python train.py --num_hidden_layers=14 --hidden_size=96 --num_attention_heads=3 --num_key_value_heads=3 --head_dim=32 --intermediate_size=384 --vocab_size=1024 --hidden_act="gelu" --norm="layernorm" --norm_place="pre" --norm_eps=1e-05 --positions="learned" --qk_norm=false --attn_scale=0.177 --bias="none" --tie_word_embeddings=false --parallel_block=false --extras=["capped logits"] --init="normal" --init_std_qkv=0.051 --init_std_o=0.00966 --init_std_up=0.051 --init_std_down=0.00966 --optimizer="soap_variant" --learning_rate=0.00601 --beta1=0.95 --beta2=0.95 --weight_decay=0.065 --lr_head=0.0102 --max_grad_norm=2.0 --warmup_steps=200 --schedule="wsd" --decay_fraction=0.345 --decay_shape="linear" --final_lr_fraction=0.0 --batch_tokens=32768 --max_seq_len=1024 --doc_mask=false --train_tokens=108600000 --max_steps=3315 --dataset="wikipedia_en"
Each number is 128 + 24 x the weight over its row's rms, rounded and kept within 0 to 255. Layers, rows and columns count from 0. The size above them is the row's rms in percent of the matrix's.

# layer 10 MLP up, 384x96, rms 0.24, rows 299-305, columns 0-95
size [111  98  98 101  94 100  91]
[[142 138 179 115 144  96 144 123 188 169  91 112 121  91 114 116 127 169 124  62 119 109 113 121 106 144 131 115 142 116  78 153 141 130 154  96 128 115 127 151 133 124 118 129  93 114 114 100 111 114 108  99  93 128 125 157 110 110 155 176 100 179 136 109 139  99 131 157 141 140 151 132 116 104 151 145 148 110 131 104 172 119 131  98 173 120 156 131 143 138 155 131 113 119  98 103]
 [140 143 141 119 142 114 119 100 105 140 136 145 135 128 127 144 133 129 125 165  95 162 123 134  98 146 114 114 127 120 118 140 146 149  87 164 111 132 150 136 171 121 104 107 127 227 153 128 160 129 117 138 121 151 129 126 118 151 131 105 148 109 116 121 114 163 131 121  62 153 119 126 132 155 114 117 129 125 106 127 162 173  76 131 135 107 160 132 129  82 164 125 135 194 115 158]
 [141 108 107 119 136 165 106 165  90 110 146 111 142 108 161 150 121  93 157 153 138 141 147 139 123 130 121 116 132  87 139 106 160 125 143 135 134 133 151 116  88 116 116 130 151 112 121 108 138 148 165 171 165 133 132 182 114 161 111 109  89 145 162 158 126 121 147 129 113 143  89 112  97 108  76 152 111 124 107 103 143 123  91 142 129 157 176 134 106 173 131 176 139 179 143 138]
 [117 129 116 122 169 125 147 148 189 138 106 133 132  68 129 149 143 114 122 131 104 141 128  96  87 160 151 118  96 129 137 121 163 124 130 114  94  99 126 112 154 127 132  86 134 152  72 185 104 137 116 123 108 171 129  80 169 142 105 105 138 140 102 111 124 110 128 111 134 147 132 128 150 155 124 163 147 151 173 114  87 133 123 101 110 123 130 150 137 110 171 154 112  94 105 134]
 [115 138 153 149 161 112  62 133 161 127 138 140 133  85 106 176 145 121 143 144 142 143 116 102 144 153 136 150 129 125 113 114 106 153 111 165 101  88 131 131 137 139  90 107 162 137 102 122  85 103  92  77  96 161 114 125  79 129 154 134 115 130 117 140 116 129 122 145 208  93 132  83 136 108 134 123 116 137 105 107 142 113 162 144 130 103 102 126 163 130 101 137 129 134 125 126]
 [109 147 137 115  91 136  93 111 116 156  93 142 110 182 111 116 124 144  87 119 135 127 112  93  79 110 152 117 143 141 144 132 136 134 132 140 164  85 144 113 116 145 101  88 131 105 120 131 171  95 153 143 165 102 164 151 149 124 106  89 124 108 145 157  98 113 110 109  73 110 130 115 111 132 157 142 166 120 114 140  97 113 177 156 129 105 143 129 107 181 129 105 158 129 111 120]
 [ 97 145 117 130 121 150  79 146 115 125  86 171  93 129 106 148 170 130 144 131 149  83 129 123 126  94 142 167 131 130 147 130 166 140 143 145 115 182 157  89 126 155 134  98 107 148 148 153 128 160 119 157 107 122 121 105 137 111 145 167 134 143 112 147 158 117 127 158 150  88  84 105 142 125  91 130 129  94 109 101 128 142 159 116 128 127 165 101 132 129 114 155  97  88 177 125]]
# layer 10 MLP down (transposed), 384x96, rms 0.26, rows 299-305, columns 0-95
size [102  80  95  92  96 116  87]
[[110 158 107 114 130 159 127 139 103 105 163 121 104 163 125 116 128 144 149 140 135 114 125 174 181 126 160 173 147 125 180  97 122 115 168 131 139 118 133 128 127 136 120 136 175 129 129 135 103 177 154 162  89 132  71 105 153 118 109 131 154 128 137 117 132 200  97 104 150 116 148 113 124  95  94 125  88 115 136 156 140 132 110 164 112 172 129 128 130 126 125 127 131 162 123 126]
 [129 139 150 153 153 109 123 138 113 114 143 109 135 147 138 142 132 143 131 131 152 133 126 108 117 139  94 181 132 109  84  99 136 148 169 113  79 111 110 104  84 111  89 125 166 139 126 160 101  94 128 123 126 155  81 137 177  91 113 112  91 109 146  98 145 105 107 122 141 106  96  96 131 119 104 149 129 175  71 111 153 145 107 163 162 139 136 121 127  96 118 123 117 101 149  96]
 [154 125 133 162  91 122  94 103 122 154 112 141 163 140 125 130 136 125 143 103 162  67 119  94 109 156 136 125 107 126 124 134  49 151 137 144  93 161 154 161 154 151 123 139 101 139 143 144 121 127 122 152  96 120 138 146 112 119 118 153 116 124 108 124 135 142 112 174 154 136 171 100  98 133 136 141 141 110 125 133 158 119 142 109 160 126 103 137 198 140 158 162  90  99 156 137]
 [120 119 153 164  91 134 153 109 119 130 104 153 154 123 132  98 177 159 153 129 108 155  99 121 101 147  81 143 135 112 158 100 100 134 120 102 148 135 130 155 139 100 165 151 146 118 147 110 185 124 130 168 120 157 172 125 158 162 171 116 130 134 102 133  90 126 111 126 124 141  79 107 131 163 120  72 137 112 140 118 111 134 161 163 159 129 102 137 136 118 157  87 120 124 125 103]
 [137  82 140  96 104 151  69  86 174 131 115 112 158 105 152 134  76 118 119 127 131 117 130 145 142  94 116 133 121 170  92 131 129 145 141 133 127 161  98 111 130 112 133 114 144 120 157 181  79 116 124 124 171 160 117 125 142 125 132 130  93 120 133 124 124 133  98 150  95 143 141 125 124 182 109 133 163 142 133 172 137 116 137 100 146 180 109 116 165 107 127 158 146 145 158 118]
 [ 89 127 113 125 144 120 151 157  83  78 117 141 131 131  94 119 107 115 130 137  95 120 138  61 144 199 150 145 131 148 139 159 159 119 102 141 132 162 105 125 124 133 154 127 148 144 152  85 114 142 103 119 139 138  75 158 120 124 128  93 107 109 137 125 184 142 130 128 154 144 102 165 119 109 132  94 146 123 164 139 138 126 108 120 129 115  82 153 125 108 174 144 114 102 138 146]
 [155  87 141 153 152 138 149 159  69 132 150  87 161  99 118 118  83 117 135 116 121 138  91 125 121 108  84 132 109 128 122 153 118 111 114 169 158  75 148 155  90 137 103 128 112 167 106 101 145 101 137 110 150 153 120 108 116 130  98 125 122 106 173 112 109 117 149  99 106 116 196 150 144 117 120  96 128 128 113 154 115 124 165 112 102 100 121 120 142 143 136 151 123 101 141  99]]